python train.py --n_layer=11 --d_mlp=1024 --optimizer="soap_variant"
Each number is 500 + 40 x the weight over the matrix's rms, rounded and kept within 0 to 999. Layers, rows and columns count from 0. Numbers have three digits each.

# down: layer 5 MLP down (transposed), 1024x256, rms 0.0722, rows 296-395, columns 192-255
# up: layer 5 MLP up, 1024x256, rms 0.0865, rows 297-396, columns 192-255
down296:556492480604500562477465501490592545405490560557451513441534482476432549400501435484543449516553490473522528502481559533528470431542489523536500454578512519564546489471451478494538524559477495
up297:463518441564566490551509509503482501552501428434456570539542507561459525507446514486513525463504526508524533447458468461485471534513494472519517484537500516515455519498454482515494418465503519
down297:587529478527489548523437521469551492454555509552513457426485549441511514492437410403415519502596567510467500572481505471507541523545531511497500521436522482507534525499448495431461563531476473
up298:548465503511594557491479462480553481486507440517481509515484497494469553455471555517506477502519429486447577527480546513521530454474525583533490469508411546514527495559430473505497526556468483
down298:474548459484553575485496431412498470528488526501533522482472485468529569571504493575518493534438467490479528489537501515549569432576480439559559475543569531495531492490569502434465456499469512
up299:501520478510529465568503498499486525486466487499529523409504513550538488506507521514483497519544507463518491475512504499490542515463473480582598604573487455501422573495504527467444466496547484
down299:520466482484508559458459551469478527542502455570493546543489446445502468503498559525479446506489422568563496457555508509568547478493521515513504516512499525560535507456457446465516477457535445
up300:454549482449526431480513509515483545440595558480530419559589528514485511497437579490468506502530501503502480490610518566494496464523476500521460561477535510545484536509566549423525438551488461
down300:491520473559551498482432529432518524498503459488489575638472416464542516467467466542500473495559505440477555495460525515526453490555452526490570489531506488482528519485482566558499456566435515
up301:535494517498521549498536536489470440542532452518472441503578501504430536481488509513609497463400464539473553571471463514520487532516526529487442460452481425456439513507491415440583520522462498
down301:550565530517496521512518426477487466543502503491441469565542456504444501502504491495430546498471499425538533533456428546481462426464535517525490480514482458478397514476518543472547474520509445
up302:462487506433508490520514490556506518510476525520413506497547491534523441555485465467461579590388523492493503502496533380549442524506488483484404517474477480486483534538513514527457535583508515
down302:532487559539541488536554517571558430467520528457510481432467462531534450538540420492597490470414531453535491464501471501482554488443462475398395569473514551472572518369514491570558517540475512
up303:483485494521540534424513439500508442504482538497539551490454536544564521529478501511474520406553549481524523532456533469495536505453426503457472546483524560467459493593486514516521415485484513
down303:546451489439551469484466506574567500497485549487530527506537424504485558533425572497537599465517511558459559478474511576547511408542459544541482491534565509505544559480506478504473529543510463
up304:465508576527437479449419557504472500459486520488524469510516468458467448565514490456511553515583515538508490585504507453474429509506540497507476574517497503462476545476497499489434540555507434
down304:526451538459475511507497461492544434533535528540467536489433510464491598433503459542488459498547487548506475540451595538437501489524557445517516525488447475590490511516464507542436462528507545
up305:496519419437493508489528471537478503551529517556441493513420499576524491558512427483439505432489421564490451516516488562513541537483523482457528466542465521534492585581542567573447394527515577
down305:556482517505538533416510452460562508458563557456558516531507525492538526457530516475466515492467488466511558475476430508595569511551425511433463470398475455514450490587506461534510521482488566
up306:536493516452500519512497512528539476420555495531451530571549548459533537584423531499418496554477511450507487526522497463511544438554477467524420447590546518457455539461501524439455518529514462
down306:532516504480433465480496502463519523506434543476555502494456526502512477472561435495499490493526503564499476538512461466615431471399463463429512506389489579618522569531463456469515524478420614
up307:456459551536508451503525502458482474465496482457502543574515498447460499572536561469487490521521522497502529512428483454577523515510528476526428507479501579473476481554483464512513446461471442
down307:475548423468547485500481491481452600480477546480451476470551524557498534488451484492438466431479417424540439556498568455475591484515494484503494444509437488422527449521557462481577533452540497
up308:587464573481541428509485507508587528534515562500583574515455501401567537547484559519523419517541414507458512551451528487454522436515508480462467548406474448491521458504512495485506445513480476
down308:562501496571500515479480532513549464499502460502486486548490505464425521524455475491508498446490564527475476489506499503484469472463472476579467532566454482432491491548525490556517519484556440
up309:595490498499486438431504439417551546542488547548487495459540498494432489472479486525497521519515560543451510439556474520498477433433475497504415556567523474513481496488557506546447526505555535
down309:528474438516485526451493511521475498575482504509540491460590552462495527538492496507500452572471469486509505490554471469489444558487487507506448515519582450526466517452554510451466491543552495
up310:457505453485448469507566505554408465470505471561508436509475472450532431378487470427524499530414452516576532441459510472511482482513493546560492516550504500474521479521536573542465520518493534
down310:552465442496462493505472500453466517519485463455572464479436382437499509498481471487456539521567513520553537502563561541443481483538495511490501529469510528479559469517504458536593472551491458
up311:487521451521554478514527560486496461465534555528555441530496526471524484495481561484468462528489465479482513447522541510500451440435535595537457531489452488518510504518511497422476433494507489
down311:503510466463417474495475534509499594550548475528426531466458464509510454578467469508481562485518541477457483532460496516491500516498447471503460597546452540509573533505514547503592488432524441
up312:512488578492500460497558498468419487485447476552519511498580402440507486493541485546519514523536433431567489504526540479488435446557487524551548513449483521526477405502515471508511495496489534
down312:475496509516555486518480465565532472526483555504466463520458485560495509512522530509467452507549509464510399506564487571511550504464498538485463380526514472472565509490534543535487502517505530
up313:436467519530491534520426452509401416517557462495529643545533489462468494537500550491469521438483541486417397514539446446523582546483478550521536469561517556488448473438456456510449528432487499
down313:531530413473506492468482412536497535504521553486569447537541543563469552531462578487569545514455504518447532531570527464425464515487446485531527472504416466571568465485443492463528495542472436
up314:438463606474562489501563491528471564521557498495547527531466553561488633492457498508430482491530550496458523550528468460558513454486525476538468482508525491506496468466517530524528459489510559
down314:532490536495456515497486484513437519443388509530503487488465537423504515531504498424563485572473513498566489467487477505507525443447581463486467544503431536469515544571544465470518533574523461
up315:487527534511532422484440498408466445564512466421553457501546495455428509498540575438505493537536486497485514522448514499497501527476545555468526532574497520477427475509533505508501430525434585
down315:506507523456506451484498530369440502446453520565499458562521489496543466553454522532452516491492558518501483501532500539452506530494456525481476484575472464593482556472505544480565540490549475
up316:466458509521530503507499498514506488550550511478435460496531498543520511500571494572508438404489475486550473531496420466580583473435556470498469521546446474549476515503489535503518552495515499
down316:501453498443517471489508467522521526558465495458562509477506499532512485451449500483488510539480461475497492493506489471457503546502555514472493492493516512458498505494515555531492477541475542
up317:575473529473503465488521447518500499452575466485544493425493467453503453517541448569537500527510512406595532485455464469621538458522494501503527570530555476560483525491520400503489528441500445
down317:596516463545548486457437440457505581509515570537485641509444500455546510475561517522545565534511543516536488480457590570544523525487503511433480498420539486400513467520565476509401478464523489
up318:521495498515571515529492493527531512463551490525525486507490543488526471537545481435492481473496380513470486463441527515524519516556519492513491510436518543474507540516415449496535585538559461
down318:576535449435459439486523527540429467512472511478441473576537518581504489415446499476447491576557479475422432479548482527504525499434557544496565507492457472519523459545533423453499533532516556
up319:519536490542556505474469512453550613547523514376439498510419603540580530460453563484502578476505527466536527471437530554604556445491557470537511451491431537460571489526523526505511533401476528
down319:469479522505513530553467494521466482508501524534552517526473517485489494537462552424483466485485534484527511537451449602539543418515444449530542483504440552460510502537505428428476480495536402
up320:519576456460530526516536522482520440515535444506480442547485565529458556450452497451518526541423515466489503486478513469540502440494491517449547450474524555442510481489573479460541530549531480
down320:451536602492439510577437487547600433492496582531482552502509514494564468485511502539504497423524586495426584483501469480554420486488467518520504460508492447579464524552535470528462524453481428
up321:551447532571526494550546558417552503535560577521504479514415463500447452554531498447480512486470495481491407520505472485512449520555551511516512515505523494580474532504515564451456513426484522
down321:474444525530437479471449469499543500479453376484459512485518529516574525565469492460460512545491542465534454434510469491437521481532511549526429440548506486513525497522511471521525517470528538
up322:527542508451578510515458515497550550524573450488521532478450499473537577537539566484460441448527467559531514553554511475504547501538553520557482514513462462514425537476505523535539455462453423
down322:485522459509511484438490465469491535528446471490462515498473449485499475621451520465489487526451494562532525526510462571495541446481504478473480496433543517481462491544467435529490509544484455
up323:500530509506563573558533505508532527532478450520492532497442525452513457518565467519502465499452462464506472493566501489377493473567513487503481482486556477526408496539460492483453476495463502
down323:501491493482494447574519442553493506446479530493497458500570528542533469523549500472532505541463488527506482511492523478535518550440411486402485496514494470512540542499498483453543523593556538
up324:502494480514532548493538550539527527470547491543420451478464484591435490463587474439504513462579472459494539584521506579479520517473476548514479495486432471520504494511520518474444516474513511
down324:496463494527507522536533429541494482501501449541534527485588546429503496528489476453540473480489450486520507345501527539514528474453478553554454373532525498491557541490504472545570519483478476
up325:520483493508501478427471504455490477512467505533431505533477508452450505505464535454535536497508526561477401517495487618581450521494531544559474443526531534514604460539459510483497488422555484
down325:528518526472443486592519469473491481440516418474487529507587472560488518556517542555521523463508493518508459534428439535521549479520496510474455513509442480483473491505498502488424459431443486
up326:572423532481534515445467532534471536524535513518516527583494542468487466490534572535543446494500578542460521554409542507592534447485494505481576542431487480461438529455509425562475504485497596
down326:498457533531474456576431418523460547468507521479471516518479502472458534499514466537469535463613476504413527526538516510493523548488428525457529472487569480556435486442536515490491522497598519
up327:542480483482488488522539470429498488447533444507504544466493533488496420526526496527497508519452528536447542530465435477530431503494507552493471531482532509514474487426467494559495533510521465
down327:576526509496524445486494401490460439472497513550543498518511440564571468556496448530482540472531462499524484479430470531535514425517543550478518446542527470479410557491559599485415484429424524
up328:575427514552521554467469499553472475559547503551524568617520486461498499505432511520524419448467450491518506480548456517467466455350525566507530567488456488511501539480498451502484549542535504
down328:478507578602554482500455503490521508472564500513564555429470426530580570589541490517413467498469583442450462432514490500404595501479488548569529470474547449481492557502514409463474603517468491
up329:532597490490531435475457539513491501580492551494496476498470458511521472513539486491515475518438498515553499519503532478482461515535458502479517532488496459549591453509492492517502521508568416
down329:459519485503438527503501466432465511483519529538449551527522496431510525434446528519506484539519530495386450497502497468516522502532527477536463490496544484505559450481472448516506506466543534
up330:401505494518587532487515451516597534498547505574599480522511478504542501476480426516522485472523455535507489517555482486532542511481484532537531550476430488490515487503563486519509448506384527
down330:474471470474478541451463528373533444517569504524520527482506571494495448485412513546538543481472446500481511512463500492538503459540544575514512443534548495513484515472475544491474477533605410
up331:488542530544518515458577532404573428463547474498531487525497489528550488606441498556502498468475458564496493541421469481497498466524496536585500500420541434503514467472560487552495402463464444
down331:529522559500591506509455530437498470502408527503429491464445441433417503428481583451529435544453515497520554473540460541522583504528530514496503552518510478539536462479470536475571478584544442
up332:505486512557478536503589524537471498478501495569461497463495488526563484544411492480494538448481518429428440540470529612521472459534441504553527538482510478506480474430526461482460452530500516
down332:534526506508464449451525538517493502473495444546528443544500542493544447493381402416564557520560524540494451543479502589496521545521492583504469472453529536487539456531447504467507532517536526
up333:468544532452464439497573379426484514476535593526495464490468470546476489526527502513501495438475532404471448516571503497483463475542517546530584473465425508435428456492495488613500535508506547
down333:570486537521449550560528517536599506449514449483464479548448532514470490471548545456490586541506437531532472558533517459544493468451459504487562521446474457443498567461454600516448535484497502
up334:494484443474520431551465485477501496530561528558537528459517490471464516523471513521492484484445469453534465476426513490520446505461456514485485477465481515445459502525455446421490494502573477
down334:436552530448496530529451551572513547433484510473533481532516446541509449584518511528536553498494597515455513484458477520535436448596454550480559480589432455476487509437532447555484503467421560
up335:532493485543524528549455520517505548479475534520452447510463471563431494463486563462489508483511510477534494449465490492524483527468483525513539527487508443518383482567487504515433519463509428
down335:547470550453488569471439423503574497504523489569578558471464510493475528508525540450477503503408526464485483525467542442464477505484525523506525495499484633490569471496482607491498486528484490
up336:519427533536479582595521468503533510454580507437457460464604500480566467506468498482479454505436462521504427564513549489453525450478448528438526495508469464529417520526494493453452525515506474
down336:538478515428437499461528507572454477493493426424485499504504488533521503591502464514541474518531530553539535517536518498443463520550509440415456492504492476471509475567475483510470624506427513
up337:555523495524475490463421431448541491538489471492498505487515484394537471543523536503529557494512509518506498516525476508457527477495427504553547457509526465533502408481519486627508497525494448
down337:497573516489492455536565556594432562477495462487436502496527469588486495539506590472511501503502469504499468479489496441490524462542533479521571531498470577466518498483423522489534485512488590
up338:454471500477487536393537529517552497500531528488517458503540531599445491540501506572499521452499471456478497514557495494535492466498525537517460494505482458547501498478459511488510488440497518
down338:459477498547464483553498511452513507507373478499556459465568520435520512545554481571499537508518516519511463484516528510470473489468502533543510519556415517476522490446531447508475517448503554
up339:492480408415492497483503504471499535479592469539502541443507557454461504425543502492460477409477446430525453581469445479496489488441506558540528492451526440525431564477574556517461489433436504
down339:460521446477547518498503519531561523460572538465486478542551577467531495477498571528517468351506557577447493500511468489441403507410468461518568543597520498451574456490477491492380469453484524
up340:516510464506539434454503522573514470435525503502516498514515505536523423498539569501517501488518559521448462498530453488503450395501530450548462495532506468463454569421545512608482477417555478
down340:536525353577543536553487437532497539494502556486484522543487451497504426574531513556484493491463450456430541489555524548449519544520538459528577464491490537481526516459524520497463423488465501
up341:556481584507546518441598480472572504521502483481484483511546432484524469533500517472470525431438470532576513485565470473456537432529492455459516507584511493473400519484470536537450503540573529
down341:431502520460446502499541509469484456455555555515583454496466457513510487453525538438564576520421520493438425398498462497443394504482525468524504483422479459560479459533507512529532552520504531
up342:512485481490495502511471449539445426446454511533466496525478534508474473475446505398565569442525456542518494508532438528569504440492587572533536506477436568508509504509531451495447474483502479
down342:510574494472479478476513424483532483509450494536561477528510460489447525479577496507490585456506478458507520444498479454488543459490521530485509530501552485473574480429582499464533550553495443
up343:485478514472520472460436501505474486573469471422490502544505434492524520511516491523463511570449545548464465475500447518450397553455492538501515496482484495541469456492482443512513463463524523
down343:572489485504566459542498499481409469451446508495534451497479562505488527514511512483517537556526546522463462518541532453538486475515538526497536582435488548510473409462429494489481540538500452
up344:519516415492477524461467451584468508669565548461440455530461509509453530484448537548491518530457568555505600500527432423483465468555475526501566512486569496483470577532469510431449481423490495
down344:514414561519495542516538475437436533462537477484525508503507537478466512499507503392457454505492491519441524536550478452446479508440549445477568564475488541479394447503518476478533518541573464
up345:557527387467511443553546560477521524491506548482469547501482499516519451521543479501541460444484457437447503497496455467481489521408502453540453505497490577512495500555534563444545526445510509
down345:475458499492556493443515465451573499528466473462533530451503491449487511569545450512476494478524439500529465489435524507496600533539498554472464464433464483491521551371467471504483498472446527
up346:456533504557508499489495426476414451445517492481524462453556479493499482484536506457490502459535518534517531480464412474496528495534500580497521536482463531529554471525492545485492509484489559
down346:511530501510455572490522436517504548509463478424527488475448549450503534507501468507449507570518524508479456477446486486483538536459477480423543568487494472527481479433431429484565534512476418
up347:515415463496555496410477475535495481533598544447435446478523580491479492489546500507488516521535452543477566535537471485586516474484497513441599538515454422494516488448469567483492565502518522
down347:518521494458492519551438538394486536402506548512584455455498478535422468550488501590462508532530525508510552509485473497501537498491496538476539500481533452560505439515513510475496499456526479
up348:474485487552500464507575576543509546486472584460536426523494459519515550491426462508550474518516523527471477513541476556552535489511492583588523512541529572515494510485445521584434516422499452
down348:515500497494433521563483555476487486541530494509558587497452474527561516463445495525453486503498477497501544526535498458475496612520555503564459460504424520483496424522505455484510470527503564
up349:494404527492525545474548454491540484511479559483470522395532500505537429595612469474477552531604457540471474457446496551499421524522521465436479517549510498487450584508501508480494502499549486
down349:424490532483484565524505482525509493485562490538517524563596468456503565510511461490606445544511536507441545460518593481456523503489503506499398549473477490564467539460427491526550544494517518
up350:509527436441545443528511424468429476584488528541516428537469524474493524514531542558473488606494587496504483440545506444503483507560500474561471525544438562478503498503529526499515512449447569
down350:526526497556477502550456512471544449498497506503460471530503487526525485552580501551451473552469480521420531432496524508510493490523472456522545553492505528515512521532552447536499574496457521
up351:428485472530530482582551546540517506530482465497491491492425552514450493485508445509490560461434446539523501509481491528520523520501451443513473513500467492496465525469507535470446468459536468
down351:533530559565465516515520556572530513482433459474441518521445454538528542500501518500520439550493500465450517549517468441454562581461520490425507430459471524454476512473530439539448478530461545
up352:454510554512504478481474539472437420513491540476451498524509408574443564486487490514398504511577531502533488518479526501513483503484474503456489533506481574465550476507468588551477465536576525
down352:476548525410517551526450534519541471481496592509506453532470542562493494526500453444550461482436479500591471523485518506466535498464530462489532466470441438541475472499422447525565544567540437
up353:521427500477562413533477518440485474506561546511455501541497510464458499480506500515514481541483487516531485468542449491512541518490421545468490445552500470493489474604430498583429487496463486
down353:490429524471516514498458539471497517473452560481456495517548554512530470423480547473544586494544438493497486475462547523446459470504577388391478462513533491508483435530481449448550503451485496
up354:452532541494561550514443513526457530464452529488562559482525484446450520527512478468501528474489529479487520552481508456556511507480522482547487563464445514579476507477489465499445492531522494
down354:500497520503503461518520412496494486451483499519543505497542506461532492467517494453501549431431482538483513566501507511448449465570467520440509505472475462522541500497557525516543519481476503
up355:525535459474466539539476467572479589503456554433568486512467511473524479477467521484535578462552497525441518454419595510515497504528494524456416483543477512454543498517477459523495506458539462
down355:515490453470501521509540640509465516539510532455559509488606510523467497500512463518566474425543511459489458543490499545494506538476529565464491540491577467458503480640495472566566430530416520
up356:498538490523468515447525498495455506518492554462537508477452485511495487519505457487481567462492482455471509472485517510503464528538527504470551426522484503497506566504490476525510476479502522
down356:545457530465539541511524470459564567445515506462506513515508488553506435535506485517511569467515542523494466477537511496475545482502496564460426520514437509478467430547540527545482497508498506
up357:501556498417510461494473456534528497440454481489452504469494512479534549489508517440507455540452467430434518485565514485492451455509517553511499492473470495501515503583548511517533532508541482
down357:469542542457471475468507508525500545477510511529499544528472544523519478492481614449441526558557493549473501452458485537523502477522482499469466558522531477449519530502448514453502482437544456
up358:507506509545514473581485425521545534514465549497383550438523465505424511487466525540542517551490417488474523520535478548468507504472514492563562506449462442497482427471543516495535431539538571
down358:456477466507512525433520531546556484460553569428545539429534423487532500508555499455516447491487550505430467459497520524540477467501565468440514469494512512510466575518524501519505501492460517
up359:538513547470492542494499478509594476478520538453503461578519536560470556469412448475477560538459523423503463485566521454516439526510549380541438573544528464581538521477493526448501508463529499
down359:398504484496574519415535520537585545415547516521520487557523482517488472470489491563507521546486541485578505549477505519492501441549510478419522497561514509480457482455514469484521472525473459
up360:486499454561574540537439468473494519480488499472491565513434560474579503581508527402525512451539510551497427520472440526468508539538568555534511457516439486553489529497521504438501502488519486
down360:532494464463479598539469466517453503555473514451567453544494424504462507488573441591577451501439482479511569461541428521499438484445437365519494492524508512487519524510491477486498489535468500
up361:524428491507473565499488456478482470518498485474494509532562571322488539487535553528501467538513525478462515513560513565468424409494555470502485479522512542552460511484515518480560499456509469
down361:565509462503488514541518526484525427483450563475467548533541500441484474493490541559523505540443468500520546469487494476507482565450438523483470488469512492485504446488462487479504416505523440
up362:413520491495455581645487537507474536489545495506510540495542544503574452568545450486530495429535473469513419479574573554499466541489515476467503596492509519463448487499407534475603539508505404
down362:534535521454542480510496481507547534458496510462509483510538553509477511571523473474506541559438530468528493496543547520487439438501521450540490530514493544507602486556466523506505485522473461
up363:530465443503508472519504550461505491510489487500541475488552537524457450532467437531429487520464494503482417510467484539528429558495512508523543450514528517482512473532545500484476461454478435
down363:461585518465473476493492509532477515509571497442507542555488511559475526518491624532488555492488520500450487533467490510543510476530491567485526493511511508483510500475541569509559536461534515
up364:483434531556560435511461495547437538533567470482479473557529452502474502513472536486507472504455490450529556505499511547510488438550605547447510484523443490499549518422472506502451492522435484
down364:627557493519562494440571448496513460493490514484493573544554512517427506469464499518546429497493581494452510593533535478452474563554527514577508501512479487518501479450514515611481423499524447
up365:523473482461451507455504519538470466497534506543503436546615426600443507587516526466507518590497447482471489480564570525580481471578449514516529467527517459477496432489604508473527547483509543
down365:541447429503541495532488461538490418483469536606421409474492455479497466430478542463484416441419504509530519567561481516435531479425491489482539453542477543498500501490505479466544605494460510
up366:532518517494507520479522423489407484544451544507433472495460488499591522569456551518454512506430542421504558495517558485524436464539539528495497476483511518472471495517484554453554444397487484
down366:462436494542462531461429529492471534527452492511485502363455509508485489465481471447437478436512582536522480503506481534607550444553466496503488388529559457462469508457513471506470478501505427
up367:476507473569575455410527475534485519481518586472454545483494544456471487491508508488448488534459522534517517485458427506507524475422486497618430472541495552506535568476465567438468512459506492
down367:575450493502444488488585514475474457533502510542466456556494487453474551483486497471510541532482496516499484535443502539549484471476544465474470459470534473512429470543478484518492528432449513
up368:550405519485569470557528492478471446514430543473419493537519527598560523496506514445549487526483590498536438460529450500440522499486459507519474487448475460407446490531580494565464440476532530
down368:438521461509435535506505468503581523565547497444541519471484527466534509526539530502506470534512526486500490505433592521435477499518540493460510502464474486471502447525501498519503484497507482
up369:500568552454547508497466504460476468519509463489480492523455514573471570518481510500494499515519503528512455487546483493574469509412491518515585488583553458515511547563536510504423533544420586
down369:442528453497476525478490464512549590501490461492510540494523490484401457436438551502512545508543423471517501576473436433481522492496454488500503468480500542451457487456487474607591488444457436
up370:525501462465468490478446515490440466517447547546514443439516550498530466492463580471470481514500516490459495508526523539499542484523498498510476546592546498373421543535541497520447564432557422
down370:511486402516499503423539445513552527499493518491539500512558539460483511501563489513458479588530531484463540556528571555499534476546465556484525544514476433513547487467532484532538494479543506
up371:495438490566485541481526517474540529471509520637499452457545506574459512519505439531507430518492468531535501516552543441467482448440499499543459486436449483439481535521464523499517453507501518
down371:446475508501516462545512481440560512497444499502481442476494552514450537521478489525498492528436486504490531416520552522548468457498539527477501503474563513496482593503448459501544438516540545
up372:531552493483438471535543416455484546468482538452523487460498545493540522574546460530446546478483483477493484537545528571557482509516493534547486519561456528477526535523443517537498489498467533
down372:411542513565489546439491450544491523436538488534509496557504473534490435492425423476538465529483481490511414568493539506521506469478500450507519509527471481440504601460528443471482526497430505
up373:480498478514531453432505511507539542438500479498462438560534433531423464538485534421562473476460482507489547514504476485530502555535461448536505563467533436551522500473492478567450526512505551
down373:392430487525494504475489470519559494473501430501532516503465530466480526577475489473509545611578491452377485488493499524435494478500520496497555498468574484479537536513487537445521530497482528
up374:477490505517466520517469552516454478500520565494472487558533535529525505594524519543464468472475497523483553465466504485474500518576492521542555464461516564518470486532456497481470471495505396
down374:492470491570437478475514529544440475574463386444566522506471445455479494437493462540456476500482459554504478586517452493536519424540540561444517460476512467517487522461481563448539463512543506
up375:546464620477554517535536539558543501533518503535477502486473475513473466530534475540434499488524503557499515528484511458467431507486498497456447443514538452473514457506485547494494477580495456
down375:482487516514464480488481502407517489459460467541482423529527500480510508551547438530454545526460504488497503470513490539578512520435496509480500453454513489474554478439486497508478439518521498
up376:426518526488520516575454456528536467531517555419512515521501574533510488509481486448427451430488517596495491499516517543559526524536510493569492540415522477514459466479491521506432499483454488
down376:493543465418507459450535513503502483451412473546524414506484519544541408527488427506534508443503467479561525467533500509573560486441418524528495469489528470561504508421474533545526483500526542
up377:412491538501490623535511514405499448475531567480508507527529497488464466533512481503483561481472469468537506503506499445568530505463456546439510512546495466526502439533484441458544491451439491
down377:517449501494489509495557515559499480480529508564410504557544508531442486467490553406464486504501481509497525555477514517536520450490468498534511535531436597528546456554571495454539516477485476
up378:505486489581469555509474516554532522516533539474498562489467557436513460607469510488489426443442541554430509512481549527513494454460523457557518481446527516491447541460470536429507439473455495
down378:441577618471475513501476435453509520416422508505520453500481498520501518384454503461494564455486525544503451520526558482504519468562442522538514585504493537528519499497442412511497548458472526
up379:514494501431495512505495507538490542444537494562497510438504564514484477488503534472587547495557526555518524437487463517508499469554479550595505501482532471564519533527535553457454533494511531
down379:500453529583545464469479571514510554498472515438484466553481542581539461464485508473474511463532546438506504527414508473518501512470523505473539468537483461456450480505468458503488502582502460
up380:507519524428499449511463547469519454499527500516435541488544512435444467557539482591547533462472459574449499563495549534488492491507503448528547474497521504547451521468577491429514498498508449
down380:520497453413480490488419453483524526552474487481440505495521552489530529482508560515423507511529510431499513411481469484421541520468482464482420488470520471499557462503494514536445464475522508
up381:530529464480491573593504478488497489487512454557441550487460481535539570537474564515550440536467554520516507478518536477521521542516438606548523546492547485499471486525523533492536549468405487
down381:501503552553424488540440473527483563447506498499516484521491521505447488519482534448496488486510493540470478485531523532457541520448530417544500545500486502429558580499478459493480560504546513
up382:455524511486485510488586474521544481561482470453446504552519513479492519510528430559502555417546451429471505462529481558453461465499463502447534519569509456536495594499488459494462450488479484
down382:476504497457516500570488492537459528463589443537479501528527457508568558502494465501498475462468465487483359497525523492510555563516447516481550486499529515524422505449443477506482479460511494
up383:509485510531534531519484527488490456520498507543463485529491507474470516576520538516531447566449460514547481461517452473580510486500509440410563538535554460508503565537503550557497488489531474
down383:534500399561494524492489486501479545486485520541478485468500519451514549488527469523443509525466430423477400468461446529546509471567511502389473487519481506478502480585465517456493528409441554
up384:437534500527493478545575431466481450522451438463474532460566489511415505473512509568527540458580544524539515533570516473514509531439553494535507493503502499466507493572537433569440437417501451
down384:512509522455436482436476482522481479536434529536530582453471579533490547490453511527557568463516452483503556548450519483556512503432501514507518519549565463498493542499555517491464478509533515
up385:539505552470568500499527444495513502462531460480531479471536479459535500444469565558528517531522475462521525554483509395563546478469554496518492461458466464562468540522526460483517523522411507
down385:558503569515435482545517524502504529551514540493504528492551419508443493458477468555424497502534529539484462468558465490483460506480504495500525484486588471467517489500551437532441536513492418
up386:480440486546527519452532486445499549557556445561476524517506548548494522492557544514513492413485485448488593467532470397476506455525482523513485486532522513432496538509554438529493486411493506
down386:498509570489535440478496487483325422493454515436459431483532505463552498525488494493515476522579476508569542552571482470520514560533571522555451529483470516494485475476498491494467497465405539
up387:515508557506531508539447470480438490488593471517549427501511493437518489549558564521477488525572551568492414458495476500496521497596478515444502586480456484545532488527500527520398526517519442
down387:497428485394536500466373482538489454510539452500411410581598431410530443569533476521513494541490484511491509454441529528435534503457524563566543514471436489489539549435471537486471510495505528
up388:526578526453504498459572539558488520443476491480460457424443477473512520397424479494569472568455508501430555539507491506513548490486531544514491481606458522481485501509432617452551493512528480
down388:478490540465503486510512518600481415436561455426450544511469428503535565469546421494507501442476543535496467442438421564589463468504557482558499506524496393538506460451509528568497486407449469
up389:521463478516539459511531471478471538405511487494490484443494444477462482442500546584526500454467463535487488565428511520506400479481485514484556548476548529530471473514488519478541527541518550
down389:466499503490502467467499468493531444558521611527522503530494467483533509517533502434544491472542540500592467426567499514504457513494426509556524458540491553519472501496511540520539505482485542
up390:473467468478503573545512464577466497497472471457417526523423496512457569524487511444486500419491504542499435560479401516488436480496474522469498497549557524524515552473512477440506469534513512
down390:467453555513516536496508531469472492469501503466514498481497430450502498500455541523506412561470483588440466541535491498465570495484455454530483501422487486486495600521578463446549515533500446
up391:471522473574489456526497537542475468514540544441481421428491423538525483512544420597534545456436508509506477506465458529458522520479500537608481604534533469544451415441495603471483478514517540
down391:397513496521509415477539557496657495496506528550433542501525477493412450525559506460452530439597525575563535473374471489545528418515520564485512569496490478554380529465443410565510423530475535
up392:527456536520502518468546417435510541563571455533521495453489429486478424446535496553498504478502536463474489573547444470492529457482475523472471464448506436457579506499597411483491508555510440
down392:474478450521525489554628458555481516500510502507519569486446511512533534515512503427521498556505461546576497485509441478512544575523506520576512494515513518502494450460477510451514528514555487
up393:485465413500567474509466487536493482474543539469423532471545510522458484502545612564460481448475459537490535531521387445510504505516527463560498549484524469544528472556480516506505485477509514
down393:536473476602414534472488481484475463511534471535435476528482473504524501462480591445513552472502463508488461523481416594543582446491522500518559458536524420513473461510506509457488478490465505
up394:450531561497485477420485490468486496511512484451538503614558460503518458499510564478513553504487547509479462552471490537571546530496559467509485477500488496495463501527503534382557567540527549
down394:482508509465480481511497530496488496520489397438505468516544409465494433495487499504500469495508552531516515605521470535505446567486508503453513472455514472538582488529521561421508454555456513
up395:437466464543558512459506555448515432502509493436510516487543476525462547527506458555400595489503477587512518523570464555449536443545486461539466465563531425471407516474522542482424485517427479
down395:488437452530514491490502499520503467463542534458528577457510486486496505438543513517430532557522516557526442503468512531546588503532532528466505438556468576412473475484449545542538383495441556
up396:437489541521518494467602457530513498536483590461594446467502580569500535535499452450419555434540511518518553454528455487500546467522506461506513507504442433505450454531470529457475481491513483